Weights of a small transformer language model: width 320.
Each number is 500 + 50 x the weight over its row's rms, rounded and kept within 0 to 999. Layers, rows and columns count from 0. Numbers have three digits each. The size before them is the row's rms in percent of the matrix's.

# down: layer 6 MLP down (transposed), 1280x320, rms 0.0492, rows 754-820, columns 64-127
# gate: layer 6 MLP gate, 1280x320, rms 0.0979, rows 755-821, columns 64-127
# up: layer 6 MLP up, 1280x320, rms 0.106, rows 755-820, columns 64-127
down754 107:533523569502515550543462537522477531511524471533538502548557493447514553389540452493508472549433445442566514415516371520462480530465508580459503479547480452490566549479584635562464450448450472
gate755 104:524521537586487524556521546434562537512656505451496549545483503518477490538476492551444568586455575467479536538502426554469446455433486534462457529475491473501511428489406490613549551438564490
up755 100:517489505413500542515518472522425469380406493473494559451465477465553451458475410490502500481425489474493415517478536539462446435494559609510542443546483451513504477461550430424464427531456556
down755 103:509484491491503444507506518604506462432533544451426525593638539523473565522480448536488504523490490516563425537498501503477446576512517426498468535520513561442464461503494444451462514450437471
gate756 103:468527507528537545480491573554532580525469523561571537571520547491505562416463597485485537489477553443498483500496460426492438495513472533481418518480440488528501508459545505533470514533430575
up756 103:444473497491618507442526594450459585524507467470574604365444383559526591475423506588581447460482445525578479549475425455514502518425481466494422412454365612584442484531559405505521512530611537
down756 108:618600417464496436406530424381570587499477524483429562563531440620505483526497484520478513444460561485450483623456523423498477540476433408576454509570508402613518465482515454539375509475487382
gate757 100:427554475545513494510519488507572471540482529479506534414560461467565385445478481656503504493532502590439560509450394457536454582491426526493564485453571467546457446458420477491468457488460481
up757 100:447566476605510431437553524526514545478488521577437506424510460553497577461497448518500503428506427374471524542534497494580605566571563622485409477501459467498524465498425512551485627515551502
down757 101:505489502514375538543458588517489495520497485565461441411539511518555536408473450367485479427414563451534487447511509544424543525476475455499438466414516563435571533578460462515560478484586560
gate758 095:419473548479504513513514422464394494567466415463501464442567440493434511473530470500509519517396470467481431408632439466373607507553539538392535540524514466542515443439499471539453500507467399
up758 092:500390472508528473506592438498481415513404485531436505437544543465592502517446586468443525482581400486507553499488421464518527507439573478486514402558556554490344451454555513437490492486537543
down758 090:464596528482499410513473547486487516443551481487559470546524457550502493503533487508541472501453499523488518549535539438504485473490465399528532542434554440552524552378447476530504561531440431
gate759 088:495316447456505560585476611489555433549472501493499498565436493487513399531531557458523501474513454497484464481424515485469530492483373461523562487477426441407483472464512416524559565505586521
up759 090:494533514542516404534527525519507482451519472461522526561504541549422407545430504522479445481478462616497475541490428467570545484558534467536488532433540543448422432545501538546471501487522528
down759 091:530394475482459589519493468423547448449539430471515520535509453482473503484487553429581508535478429538454500478484574457436473412521541554528509503537525447593485565454535447531442555527485414
gate760 098:519480476519493462465417529495526552481449522486406582457537443532464541566483456526539613514484587528433507506565452497486431437539503484467482488420573493445599547432560482429497503533483545
up760 099:484539553565472521588607488492479521452485475588504357504505605435552498445508438554438473504525500373521536478514612581445535533398523482490437551493458464494577533435512489512564479424563398
down760 101:524457444516567506521446469539511516510493517474501546470426411488526495564398488531493582450520531525460417526469434425566450422472505480509499462468591450402539535497457467441504465481419616
gate761 097:542580599550461533552415525447505455453558434465461462377390481516516488440447505516441565494515538578522523534608448506461488536507461430512447514480534551421497442451464539493494444526472583
up761 091:455481461485551477540472400449486512412582479524498451434505528386538351388472543453586580472516509483543487403513470534484500549544488422526573494529563549493482438545447493469505489534458443
down761 091:477460480574463458525552467514462486589533420447465440550604495571471532501480463467513413521385414549476457531476438463515529495433505532521510461498445422499471570525540483494498484516515489
gate762 095:455458469584469556413587480440474548563465522609526467443485466553401527494492388516542447442537470492446376552523571542548473474509427484558504427488527450341491510481503503501494549487515435
up762 098:494496594442530610564496530505430503467438480502550578554503503439511446482652610470447415470506519474554534502473479480465575531511532450470557462496504547546425468496413513479476478486491478
down762 100:595477516448506477508468466513509516579492468502522491461472457491500449480457603455507535497520480481542396389488488572445494559489541494484533446560431645499464588543399535456508499510488502
gate763 101:460545478531469534586447466448576508455520503489549413552520443480554537525517479517491566564566488488614363503505459546473542509473532446629610385546504519494458490505546452489537487521412464
up763 092:411563568443551538502475595553545480460493479509450457434574433426460532431542431522481436467358485501408506481505428450516491463568523499545570475537460469495569561484497506537456498469428533
down763 096:539593443574456504531511390551529511564596503462463451408520528550413491498429509538537479495480539454532537435444492477526522543490461521544578511449467495478443460424591579454463556472438478
gate764 097:492512558423575475479497488448475581505443527468451466415458489472486548445385484470525523601501616530448447521553475553428441532531477535532553479465564478484539489453492446550515470551451421
up764 095:440492528447512437444474501418498557462452542579468391470413603453474548535484449473574515510479509514452583478532453442385472416507443460522488532615482532466487528579480562473538464472585473
down764 097:532538408528553573572446554568451460427542556412563480532580477617517476515486479506476508464502563396541495529413551528586510501477501517577571518511501435572450505487532456497556538427459413
gate765 099:607496500448479496430483494502497553495523556490502597454551482520440514591537398545504474560538589521481629411499486417556525510531511499499461593487513525468556532454476567514467505523400464
up765 100:421508508512493556533565504562475532462575484494493455410511481553538434537520439504500490499485404550460512568439473519452434520515526432499473460452573449454438496583371539501508504497587511
down765 098:557396623536540550518522471521522499458417481503458399570491585483469504477438494375416522520459516498458522498441507464444411491469617586551616476476517451467394539463616487563547483540459456
gate766 098:531414465496570530434511377607510530599587489474451534435486407472434561584460459394547520578530509512427512547488440540449428531500454427586641503425440571439567543572475531542498488478542454
up766 099:404460588567469409508505475522515483545496437427498522547466546452448537478542511507484485459476604503463546372504486457579448516492610514532431420548511475490418502430519502512577580388437547
down766 100:488432485533420544402527473540528473511530609568587510444486475513540462493495539447493516443473448473424411372516396516472431384493520390543531580551524450511502467517552481500520468591565557
gate767 098:422393594587569443498509502474519454525565438555481455506499470497617495548520531492473580547500481455473527554444488520470526499618532560458465421407438496465422437474558539485503625454408425
up767 103:503361502522520498466488498471634476595433456637480519554521538441461431374412525542567447606500367388497476470431491492441507508538489548557447530496533454567507602442435547483365500516478511
down767 103:487499529563537457521514517529524417396500405557463414314487481513496484497560511415479507550613503503534441505460464661477465455604501561555607580467503527465441529483506525483517414411567455
gate768 084:494462363481521454564517334414537578430457581450477540493533450538503531542464561570466565561480482454399542433490496578419569463538524479490533513521453540432557506423550538450394511395506464
up768 082:530546478506507517519536527500575427543534570500397505484579492515460472519509491487429441524465501456439530646505473441482454512506513508450418494486547504474615557524499445556372523646563467
down768 092:441505501533407541452495485618478543484480418484564525489405512417529502478479530424537544442545484575514452470494446408545490448462449412489532483489489479440420455552596481510584474402523460
gate769 099:494531442541602620488440418400524531487531461484517522480501548541499482484631415458476524612530468551520500539464526486535495480544479479512456454508512455513452511496527540517450530498429483
up769 098:494466496568477487497466490515565540526396504521458443456523478399451521514409533486448482476398475504607475457507470500458434526586523456542430574528502540589533588565537470499470452477477449
down769 096:567538508528493478491430640440478477540492491485426514475438564538471422462507559507519488484537545520463447501493491476591529556505495402538562453538455443446514449472479420409516599439471494
gate770 099:434519525505577407543430476542589494524496498458386527515522526586569537495528461518488527471488490550492513423471499455544544575495474496495590450589577448531486519453406526560534519428493563
up770 100:422490432452549540523549509476527598493425607556534478555440389519515462423473486476484475494499514583528559507456623510482474525401524507499470527507523588569436479540459460539521507521547460
down770 102:465444534582403484528463489486517436414418523479482584517520506399472497639580486471574501571554524529570501533590374545536506520558522500423498494501468567547540467433490542589519496489489549
gate771 105:452493500578542583435603630558519589542454529528591548492402477457538436499564539524497504558511435626511540437560490426448492400467522474387343511489471456518393422469471560471401484517558501
up771 114:614497454470539451542516410505481492471431486515457552540512510481413533526519469526444438430460417517548464435479500549515508434510555536530458434485475571497414463512577494482526563550587474
down771 116:519491576442500544510463632521499535540448472435506522476505530490522513446515541541548489571597480511521496503501524455516478476508466456450457532526418521379471486402500547512459530565406492
gate772 095:494487430564445512543488523575530478552525441541513543481477486485485484574585478504481450532563442493539471513529523562496519479470541506549508566491415452485557525454503481527458508591467472
up772 095:479451504624514451506525529462529463456607525425503507549602517483496460611516453484489569505571552449518451526553502504516617487486492422474415427490522539479505531576534424560497462488409500
down772 097:484457544462535429471374614566484518456528528449506566518477616462497435460511445519602485485528409538542524504534523463435440511544474554451554491408425465596413531503513508498485502522656458
gate773 098:574514415522499492558495497489504511568491545442502528374538533492575520577589593505546580534526473515541447522579488453526507543496490515499509550407586365522473408516543534528516517465458512
up773 095:462500554517471561558499542513487514582454468481475541522467459385466487516468486609505499508505469548411499542534550559501495551488533452504519447473367532504497507517427551500397412405503575
down773 096:520548489498559479528551373494473502499449438541438540520489500487468448418532529459574498550411491502489572540546451480523513542463520517531512512451429474520565501597425572454522470518503516
gate774 098:597461624514450494517481518435443509553550537479608483465541540542495503479557420525498505521532522571429555421481596542363456446516588429513459560489476489502395443439565429514571434426526485
up774 095:407486409541500587569513525549540459462551465455543522490399474523481474429462471610514497545446490499538436548428555507602582537490494489518471524528599516480515532442523605510474456474446525
down774 099:507517499476584507414520486488428486528474511482479538497502496442543549451495447544587477477534513481543568475556479533529456513568495495435517527604539430512429459503461462482522563493549593
gate775 099:401538486555490599450540536499474474542466627544427455457496471542470450475526483499458515569533569498470541577526492450469504499385514489534510534414493528502488493447464532528491483516487515
up775 097:468469416452562531468587510442528534617457491492445549474494574485468552599545358473500445443453427381546429517550492544545492490466455473486608572503430418505471492481385583472512455500540497
down775 100:551441562448587481550410531468466412502508461562513483417556613591476574534435437449513491411512555429562484484537536448485429411503528484593523526621514549419457622502548471534555534516447497
gate776 097:525418514473519546372440474545504502591558524501482522504525426550532501478486560455444520460496523518582622484526507491469457462476501608558556428385520447516483448546518543541443553463485444
up776 106:551522427500417473552478451459561511482535581564482508560486538526382516569520450557500475517550377509588431525508445431407525513585460555486557371479494522578524606471572439517407467537432470
down776 106:544509558548552492537565489496418509438461459552504473437593476473513459479462465534501538486463544482525514488461517465517497572417492481474506467476512606432497525491539349464523446501552557
gate777 100:539586486516528539541583502535555482499500415528514577487523559558455547431537473496573578501515562572425546480433416517498584505499539504454505626508506556607501496511533447484506604484560487
up777 103:432487503494524394509352564515496449568367590520446490361464540506553500459473454408505459572429473533361460511534468460548431487583490467563471497490480393493469546546467441524455505534528434
down777 104:522572467542499485475535571506563501519566452431555547558534550548508479428521498493419484438494388485517450529529523492466492483393539428386466463489514498404502426497508486522550535552478458
gate778 101:547518558572575566574530459530552504537564423538463416482467600428460477524525495528431469555516545542503463489422430455517491490498481434506480546398490516504450574446472523544507518466472490
up778 106:492577506492442537430455547408555544485478542379526482519522515435480487561459489464498508463504497600428450508478554478580509566523503553523573501484474481466408532571548432523537510447517491
down778 104:466429596438572514472463555495414475517528468527556439562623490512476536519457466492489574545452540392569543482438432470477479432460505536490467521586585501538463488482528424524577486482529483
gate779 106:474433601514569472530555530434476417524521413558469384525462596477553547504512462478472578506408453497500509513543509525481507554512569444493532472515431503602481490578430491509515451470486504
up779 104:523488580547548629519461631521492403606534514599558479494507580329495458491417477452525464491547460480457497455406551433500530416477532463577504574553500524355445483496478516481556460532589483
down779 102:522408413508506561484521513480501464485483503471549578528441532466472473535559481369385512548510501581482456546581644509465458519521479422475491480514513669514588541447516489483508597548535557
gate780 100:516432459546533428501552484507483515472546465563542500509500479503476548567581425532499466606567569499432593551449468460422448544522433585501490495460494537451471477538570460477549497504477490
up780 110:550482520502506531473387520517501382404533424409559499475421543473518466455500501410409560482637401433442453460484647469527526570506440549531495525548470453484426506438542536503544426562515516
down780 112:508397503532517601534557492389426444434477506537493503480493554525449460599466614597455513529512515469573433513585540587543589508480553408478534491512487363449427503524470564510472537571421464
gate781 105:507555516503464423533525552497518555484520505449568425460473479429533479445443430532490530495427541519524652501537549528484546441525544541562481549507530484514493488455598481478566604539470484
up781 106:481479513456470542584458543488463525469568518438513503505471403532492388434498558483602531486392638438483426502563507580480622430542488415570515556421383392410539493389476437488495507474420462
down781 108:553484530465516467426536593424396517465470564559514473495418594458619447456506554542388484501459461436575504469564518485599387476475511464450505465389441521509465502541482526557540500461563538
gate782 102:563526514476510467586498452462487613528487565505504561488491523525443488540446510562425347522490472519509515528481377406465481478566462545521560477493584462514505567484465494559537479490460497
up782 096:484536482604546535543424546545509462400440494449499449525562474403562468492555501524517517475433487461504483509462543532557580559519517473475434477499511508551422536517506545509493545446473479
down782 101:440556455461469589480508520522472470512537479594515486476414482485491576517464560481536474487584435532488492420493414438521510461588593468473454481581519433559548508492519509501545440567413631
gate783 098:410487441539470489553549511497497537629496565493474432527532533494474434527527469537502565540539474537513553459496422377496474519414483535551515576425404400430452420520579472552494505442529457
up783 097:466530551570532525478505505475470465534480445550480504511549522404496444563433435534466370520448478559565519487471534549519502460500473525503509421512607517424523528504519607440440570446470464
down783 100:452467562509570465493488535562538447458560466570497484552521450504519544413493379474555502508617478465434534449515470482511499500426542496488551429436591415519499498484459450509534503482540494
gate784 099:437520445536485511510487500436549538597585475555443485634566455599535493547545518477403448529521419407462477462475506542478419472462546496482473477496552524426576483492478513445397612528425468
up784 104:524462437493469443471585509543508486505497442493514457577446480414521492537507493542494446534497529526465501502467565454493517467554525446514462526401572494499491604505565553463513510545473543
down784 099:468484638499442520496464532396474480483470457554549540577578538455478576437468570568427420503546490406493485506479542480436495443515506471569569577493448491420438453396464525545538517568483548
gate785 097:523592489512479485503541424501566450610525461502512512481486558475616458335510448552482533523454420462536581510502430487488569499492475472540519555452483484584410412482432562428460540500553542
up785 093:479443495539492625543344543550480501468519517548482617486471444525489478544479505579464514592517553547390549441523504429510491533470540468608527517456602539476519517490595453488437424466469466
down785 098:397505392483501476563529509497560517469496442501507515518456529536514508457512571457495506445489482464446534545503558465445518483550504506499524548516417561502435538444408539416428434431507484
gate786 094:544507446485472507472593611453492506424423522487498425470496513383540536517544458423569532415558508539446508563515589525529560468509374490533523473399468534535464561524584615408556528503573505
up786 097:463615432419554522551592424472528509559445518477593439500452526473445510448576534452550503567498557483484543529490394504559473524505457440491475524540446477577521483525414499571418528521567593
down786 096:566503480476485523476411502509452557522527474564443522579515511548464489515461508603508472573451430603371491586451550491586455489526515513467507464513492470486470454488494474510419563424411494
gate787 106:434471475489534555506473464419496475431443395426461494476431492479598465498538532498503463501446478482538532490531517506583570439579597419431456473436384470396460476483517476541568486478513508
up787 114:533498517416450566529446503566452534424534514544504519455457471466487523482505434482502436472510456457442574543508451546516518450555523509536578530468548533547496401476462457551569531524539478
down787 107:388483518571530512523501495447506514483415513481456491514557413609542584550470501451495423562469503435575507528501565452503526384464549576498529487513539475438509426492495480457521477475437543
gate788 106:533558582409452472570424621528568440514438513478444460533507564504531468484505528439436469496444511542501505546514482544543510424551397529431562522486531484422573424447430528615455475465517447
up788 104:522512495488458450494468507446550458500472507476378419546554619552464491539541451549574520429508413540498480433519580589538512499464453556476435550407502549461443411444465484527503450443519524
down788 105:524592442554489565460468502519593525527539560463534514475485490470475456522571439541451535622434550454511603508462442523487427507537486415611484537484516510505543486505468494495447505522539475
gate789 098:431417502476512441559471492537589449431537384434546426560457541501560564556430526439523456471523428477495466451520498527535481439438517524580548453464428512498488443421504396617555503452445534
up789 093:616446414479455488453511506476456523532478561467595494431482541530554433539487507528560471475535513445504526524509495392518507524558525481625420515440516462497576568524564571547447508519453487
down789 095:470444434464488445494514463548521487587515515564450514559580434495554445449543445522558481555423444542565477543433527480561458448501496548345375607469554514487448509535476532444567456432531452
gate790 101:504469556411485476546462539462553491468431473429481505486633359529612375501455402473454510514404480537543478396464531542445572547550563417517500489559566517426369494485430563446506447488403579
up790 104:552500554490480519434390507492439480532515433419572485478510399463470564473478457512528472518549518525442615521589492484565613670593535556543505529492515447411435486460477479524533415459507451
down790 102:519565531493591424536518532576531573474427518518328567516493460451520451569448471542482496547427504511470481511531570555464414454420474497433489606601580474496566529518445481469476601432450410
gate791 098:530606449567484523471492501470546493430416626600425486465479526480529609454463493542429460541539545483430581535478589407559442463523474511503524532415510562454508450482451458530514511518463416
up791 098:533474594454559516519494523626547447485464580410461498503435441511503469475567438402478534582598490454558526496511428541575565570572519518540572528442500529470515530526570447444516517549461603
down791 097:503529546571490512477570450526391621462502399497563458529471598577420432505480442554569525577420531456514564454523530508450492419464538444538512428487470563529582561518458494535428446534392578
gate792 101:518482510493531460473505513428535547490549524482519508508565544470589513503456356490434520524415465483499504547513573519509447563468537476565640502454530475516437481511584572524586561393464542
up792 101:489500532473523524556588399409568456484452465550624489494490482507605454611504525468534458439426459512550520468553434563509516551506519544457483571500614533477499505466396462554510553503485570
down792 094:485519459508573546561533520460526471550471516453397450498604462498473419483503601477527536525577619462453552489559532529466498528467516485397427481526445571483573547570504471484574488569571504
gate793 095:520493537575411420554452529422486518487457520463539491557467585433558500545579535512495535523498549470455499516511480593560521439555481607472490519527433568543536472493494522469460496486472533
up793 094:435477482484408499447443481551476599460539454444548502506372488501494618562480507525528461487411566490476565458487521450509559567450417514492425424513422684425481464530472462611495436445574455
down793 099:555491506474563498524535535490596559450518497551358564502541521506466433586500575550558529423462545439475608619454566535573467421507504447567466444451522496523511493499501546489562532602438483
gate794 092:504591534396521456460429529488565469426546517448431501444552509481511398467486574519547533503518481474553439374457541468669448471520502521473501530483474600509516475614456515532515487446458466
up794 088:519433503512441560485492512397441483478510537481590579518578546431440555472519440534654570534572477454482539518441593438567505515548502400558482492539530493449498428478520513462503550547534477
down794 093:591467456547567408500493499460514614545568503507458488489475471523551482504446552569497480501484537529604465455493516593516482485438458473491437528502464482484504575453510520560513428511546434
gate795 104:474585479530436529435442528523526541536550453558519491440436559503579572461614503497371486453541488419572424548533485434523582558515519548514503455516569478455562537490527537562485514565526511
up795 099:529617506555529446551554546496525524456529482444478527542485513495446580459504505510482461530497492440589472488375475481522514548477618541462487514432497475470473519565511636501484497429439443
down795 105:486433464493559490422426471589619541613554485482500495435557501482504514516485418504449512531439492477548514488518380497546501499506482577487560524485603527516499425529530429430517417509475551
gate796 096:394557540515466463474547474436470498513519518518457507470511479534528502468547375528440517497506493538599562616396561557456523444504492433528442517480530515499473469523490577517552598487503465
up796 100:517564551529575444564529473548540448474462505502450481496432443482546407458450554518471511393477473448565424469434454493548500430483541511466480574500478520525562415451519462493501438581500529
down796 098:471529485462365558493451517501500463447556566616511496525526443429528466558503486480542384525530432445472587553608480565480483462491480511539486444489517479489526556507426578538539533450512519
gate797 099:582495465465482479496492483572526530549457556469513494580547438552520535442603575480572463541445452447583511433461567568463574508575477556521464528444489526561522613440493495610444535680521466
up797 103:479488482462542530530599503608531546472517533481536597444450417534475479558584512537452542470473447482535450566520434491528501488555500492518592543579484596567528456565524389490444537592541513
down797 103:463474543425453489465485479408567545520503481515449479508527461586494511533538515490441516505487551472613481583553389452509473465543470491435461499452546492463453536511436561475640504443443462
gate798 098:505475524495534497416453472481407495532507536527513470546501494502491448501489449495460557481553604482453433481519481605437585451499504522490484469492486444539577462563535455410537528539550459
up798 095:531480460517507458483576518547498500468468589451550437532457502538515495445483500503483400433513486503551497454551509563571493438531473580463461565494482559535428478567604545525512498482559606
down798 094:477495593393483562508425540524474539552434406447449548455532480585442465575533542547495588537497545559520499548403433502469497536485530439465557482514477559513520522555420486526388495454439452
gate799 102:428508501504433559455476515534554470528529494438574548527578426405462516536476522470550517469500487537538545444481526547529482491540515438422490483438536514544513528415477446499499457499465537
up799 105:508592479485523530463467454446544532470626611521492545502476564491414513479487477393463428516457627531529486498537484577477470431510450412531528477591468490407490419404539421473495548511563397
down799 104:502471436449466377436563419515460546455488551445582525501463533515432520529626621465470472432578575517468442493505410595516441555463626467493491486544606468533502520539533469589506522541469473
gate800 100:458491477539470490492507497516557481506498502472565587421441433567610466500535439514454470564447439526456524583525504475499527500633453474517631550514458581417550507526460531478557528439489524
up800 102:539452455428452454410505437459440450502517422568424598476552549611469460398517485549476532479537538535496484445456563410574505598516583460505504525521500487402467485510502605415507662581487474
down800 099:546432422466612540530454403518511576501457533537598431474533539483582529557557481490466408524491474408414442476523500506574463486441539485598546415565521518534479536528540513517576522538612500
gate801 099:536495538548457485516454530636543477468507525544607431524469422435553521515536531417467422430585447523489525467411469494524527523493514519519543571529477464521497552530517477524571509572588483
up801 098:444481465482519455421469538393521528478456517469420389503549510541503494557518453529543498569444565497480366501561530463531403478505432419462536500410534475575521518514476477434525434429487524
down801 096:518550534467561541529515507566507458524494476514480503585468500484446541526460424526478471472543455485582524566428364527470513524589483567549511419540579497426482515512583485500476468469424407
gate802 101:542501499499528501443535429539501588441465469506405542478447463563417572501541477491482490464458435535442500466548506553508473574522423539483505471390541499509482512494446483508568529398498485
up802 098:541490484504375564474504518459508559467518482576546545422479447506499446567565497623506462561413479506494449540470478562443553493463559496509450418523517552529462540422459457464483620561527484
down802 099:527494465642539553411550482535520535450504616460461537492481512590578480448395478459463527519517501444598528512464468531491509492561424517477413427546438495490603492564499585580490519443420571
gate803 104:449540559520571531425562625517585381522392491552492507536419474443482430487454522514546573479540475474522497511551456499497466521451462586463518507484444498500543431472492586500468482550504565
up803 106:478500477453500515496523557551465479556532459472530534556423493493467575506530494434469522506548508501525530416482519489515534469448502388495495476487543447371397422469456534478562588595497540
down803 103:504568466537486474485519432537479564483554595501588548494459476452493495474482446391570493473526438536506500408483597539521496435449435428521537560452479441496479513656583518523484475558583536
gate804 101:470533466497622575424450464526481600514493460527565501419443504612596573534511456516555380538381466550465503480562528518527500648468498545470484416473528482463401538468432499440513584522510550
up804 107:491426527517504549525496438519543563382564423493541498447480490512556558390484462495512533518436488498411570460511477492507546515486548456492433447472555428560557536511574470463501513498478506
down804 103:500533492590486395516468562483498398542478614360553536401463456413464465625463457577507474478466498481562476609491496544528494494459539595502476458485465494473499414515528549571473475501598422
gate805 100:535522536497451506506516547482544465492551548484580572501440490513502568454579539505491533455448480538527591543426461537483516508455425473498498430545558403489532554471577472511490515475515444
up805 104:474525455536478581501562470596487492483533511418451540530475514494499480523583442423544450518563500478529531520531451463477438539517465512497420599491474497587552515558514521497490469510503483
down805 100:478537528461568537475450524448524407505481447627561496483611460520480458416460533605519401598462455490599487493450460418471425526450489452454499417449504455404471506586584534541573458477516548
gate806 104:447491477468522537542409513530606507455480465479552452587428478548463442490432440413525460551505530575522401447451493456558501545433492518572538546538559578502559477567495538522565504458443583
up806 098:470541378489438425587540447448584540378512409500477464523532456503462560602425491540508461592450542511538466510593477499516476486416502440436468496474484544561451518526501498470447529472547529
down806 096:528499656444453565530522461496399584530538579489512552515426576533408396496444476514469538523468516575440469581533477487536435595553523533506557425527460506490584465463438609538475515534595512
gate807 106:374443488492501593589488479485541560484445572483490465493582443479523563547446520481506531490476460517529484499512392432475477518486413475455482441460453443498392609461472482573517414487474481
up807 103:550448554464399548544484444458489491469489543447536536554507469490528494518516496541535483456471559523513518538448472605515450564464515585626590497493532536493493454520443445523561497547460498
down807 101:375520489464495569576455504528595488450519474538540494538577498497373502591468501527498535522464565477542491513537420504532431556431450426404508499500537565499518482480516554588439559523498457
gate808 104:591507443550530625552517454597390471492452441507538503534551482485453456527554512472504482538485467449494491548582497490533555453512513538511419467471551523478472456573435530524461496513488568
up808 110:515441570479492488493468532471397522503595558479520514548598543437462565390535453439480479469557513487544448519423497458530548586533590420434510541473552452532455491405390484535509550468539591
down808 108:570476456577488483472549511468535472489527396499530515560461462480477514505514444491439543449533404484439486457544490469408414583527435453520482497539519504474499451512660518574490468466507475
gate809 106:585522531470464524530550521485409523479519459560505521454537509468451465504553477457419498537503405522504442467484432521499519555490519491452538565525499463594497388507554494558463394470513531
up809 102:544589446498525529439527493460493476465481548567497459555430471356569434540555517507526459497479647459512509451480495552508506427460573480460492374475569558568425543589465534456526528592409484
down809 105:496444561514550508417476564498470516536480429535464457592414427445580509514494489554474530551544484551548618549463461445536501508503450426549555512568481559459577384548525501503486519461507519
gate810 098:544544427457532440487549383513466542482479474522514483407607477472456433522470449550493528498538604503418532531517447436520641496436498496492463404482380510521501484471494505543537485516521525
up810 103:553495441502533428554491571536487522492392491565550500510556506512518465517437486466558490533491535485423476489605487472509567482549513561570459558457497488511512506480551539479526492557522448
down810 102:530462536535471588518489493477518538534559513579466514522544432433459565486502532477513620420528400540545489467465547515501496426465431487520472489415490548365510464497537484571444479500508436
gate811 102:575493449486552533476612592471512561484479551551450537502456575492412488570409480499524531595463554477431480455565534480567332491435516556557476484529499531486547529552582644508521634461502440
up811 101:552535550512439596538491442592428479527536531516554443455482350494517569485510480586541460511416518571484434539529473479499424546536540536468474531580472544491486507469521508466531446419516494
down811 095:479590448463576475448551487435592473457440454557546515472341554472442458477525529543514556579534560433467591524363640475574478481424469557566517534493488544528550527492517456461522537634537497
gate812 103:462508515545535542455425430555509458498529508581542482492548519506522421399477526484514511471482435525581406495504457519590459478546461525510531470420514517611491453491501431488447513576452553
up812 101:483546436612474546444533473486554425399531529511504501442466552610483485514509468489462500475467438410456493416571538431612545515489462491510520548523451462531503463464439488455575539537536513
down812 102:573614465546477561512522491604554553544536511564498648508589549581504487459437595501423494483513460528473511471561449535415508502469488496504475493481692549547484596425466489632518507492484481
gate813 101:539481580509465538503552598482550390485613411604570473488404501476547513504552425523489465466499466443554498449479543521511446463454440529423522418475465518515467498586556581476403416484539467
up813 103:476468410484592503563423444514488423451487576545457507467563457492455479512480504553460565596488459527479541520505425576477543508493481462410494544447506532468473502432486483527609450543475468
down813 107:400392480490421476470558503591520456439498435489462535578523476509556450567418520517544500388516501457546572513548482418438441494499604481499504526513430464453444483507474413476632619446455504
gate814 097:486483534544515543448529486522525455548513557477493511554581621446591527488502484536397594477438524488547458578535452473409378527471442455585519473560477461525518459538611529516429468532418429
up814 103:508535548550420482455576428480542459522455508511553468500588383588471529432489518441433489495559547588378528494512563496525514398501497482487460506556593580519431440435492468401511504468525539
down814 103:530415528539511435504483478469584499476425471490537526453533476509439594518439414476459572557549503449401536507569619451484509534451503514527475515588510551496493459538514426541573449501513427
gate815 099:530504512526483491462516595538555510564541486592437580524530634554487471465499584386451425493509467459438459480458578510455502447489529499537579492402455462494435468580507470502481456469456480
up815 089:602459480465508387439501540492510371441506520409510541513469583425584503504498521496486570420554446433582533511594559487423560449580545495537465462597567545547466560497561479445455494485481470
down815 092:505544578452510444513536420469510560483502484562450465540463484524460446425541483442469472575451540459539536476426491444521543547543500441404467529515403587476548502408427503570510487476483517
gate816 089:481565477477480558522479447459451457584514462519468445503459455509513484505540490434533514445490483499513515472475403480573446503498585503513504542492540539491497539534455528580496560442461538
up816 087:499500533426561535530461531513479440563496540499573486560526549501527589545433475453576507549600465468447518467476571539366526454537367495453506518521440368569537527554503540567492437534522429
down816 088:493531397526488464570576457453556492464568596546516485519413544553437428481503514536482610545391439524530482464425433508511499525528632524509498521434460564507509512439463566494433522417520521
gate817 111:602486431606441548546522436569532457541540461537509495478571496437536479485521405597469533484405523561493477454496521521508427503513604501492500514462445477443508435474510459494484444590576500
up817 110:568522551432462523434487570535517494455569524499542480554550567466549560533523537434462416547533522547448544408593540518547584467444480557500462569566486382561501512499484485480560497531454497
down817 112:450625516544451447529582438461481525482482487452595576450492471463504513531461514548523539576466496524535567498552465468564449439422491465451550499508513593519550549485554451530519573470550444
gate818 104:524490487432485391503478534373491545583480509475468527543459508473466544459433489492470509464512527471469463430494521522520549438578453425581432541484458411610534573518423389427434493418454439
up818 102:517508516492482452405416479588460553495543498562522476486475391507520554525516439526489481491485370551581500587494496541480438539513466471575509440471508400501503433521598510452421576468513541
down818 105:443496555429543511540492580457511520405441506505498558502443416377452478520470550390505482437508515504516491519571623493403568485519568510592493426527523538510437383513443510418566516542552400
gate819 103:533525480389562441524457609624526421571474538576540540534419435472464473379440551508482504489520500501491383480498380472503497568438423501465429526431603475557454536440563450499547527541560538
up819 104:527476444471486450423509485498583530507487503481480581563475569526445553474615548607452470493507500531554477427507507402513478515432439575570388391475583492571490466480533428418567533538512471
down819 106:526581610423544516471530528454491536553457490532548515598424521495508452447515518516420493525525478502503493494516552481541538563547542536499550568518568425524484459516435561454470606450420451
gate820 088:418505479565589503398484506525444473547505589455466533507502491534611464491643506440543531532471550525514464492525469496318486585439528530446530519560360478460512477475458479591497507579465426
up820 084:515394433439485490526526475534569427442520469453535454379432443518502637597452534640443554418412507497571509435488540480546519488549479499527609575543456510483509468476421409544540503551472524
down820 084:530622589503580539519461575471538545492415524564527448548565501550469437517496477449576460654565440478517529433505509560488451502506466472508475419466566490488425527493596544443506506388483470
gate821 103:552511451564477505445555486516586583468443469436516493501509535496547505554629472472485555487448424575507524460482437558509513446521502484479418454477453533521460453498577531427509463463373424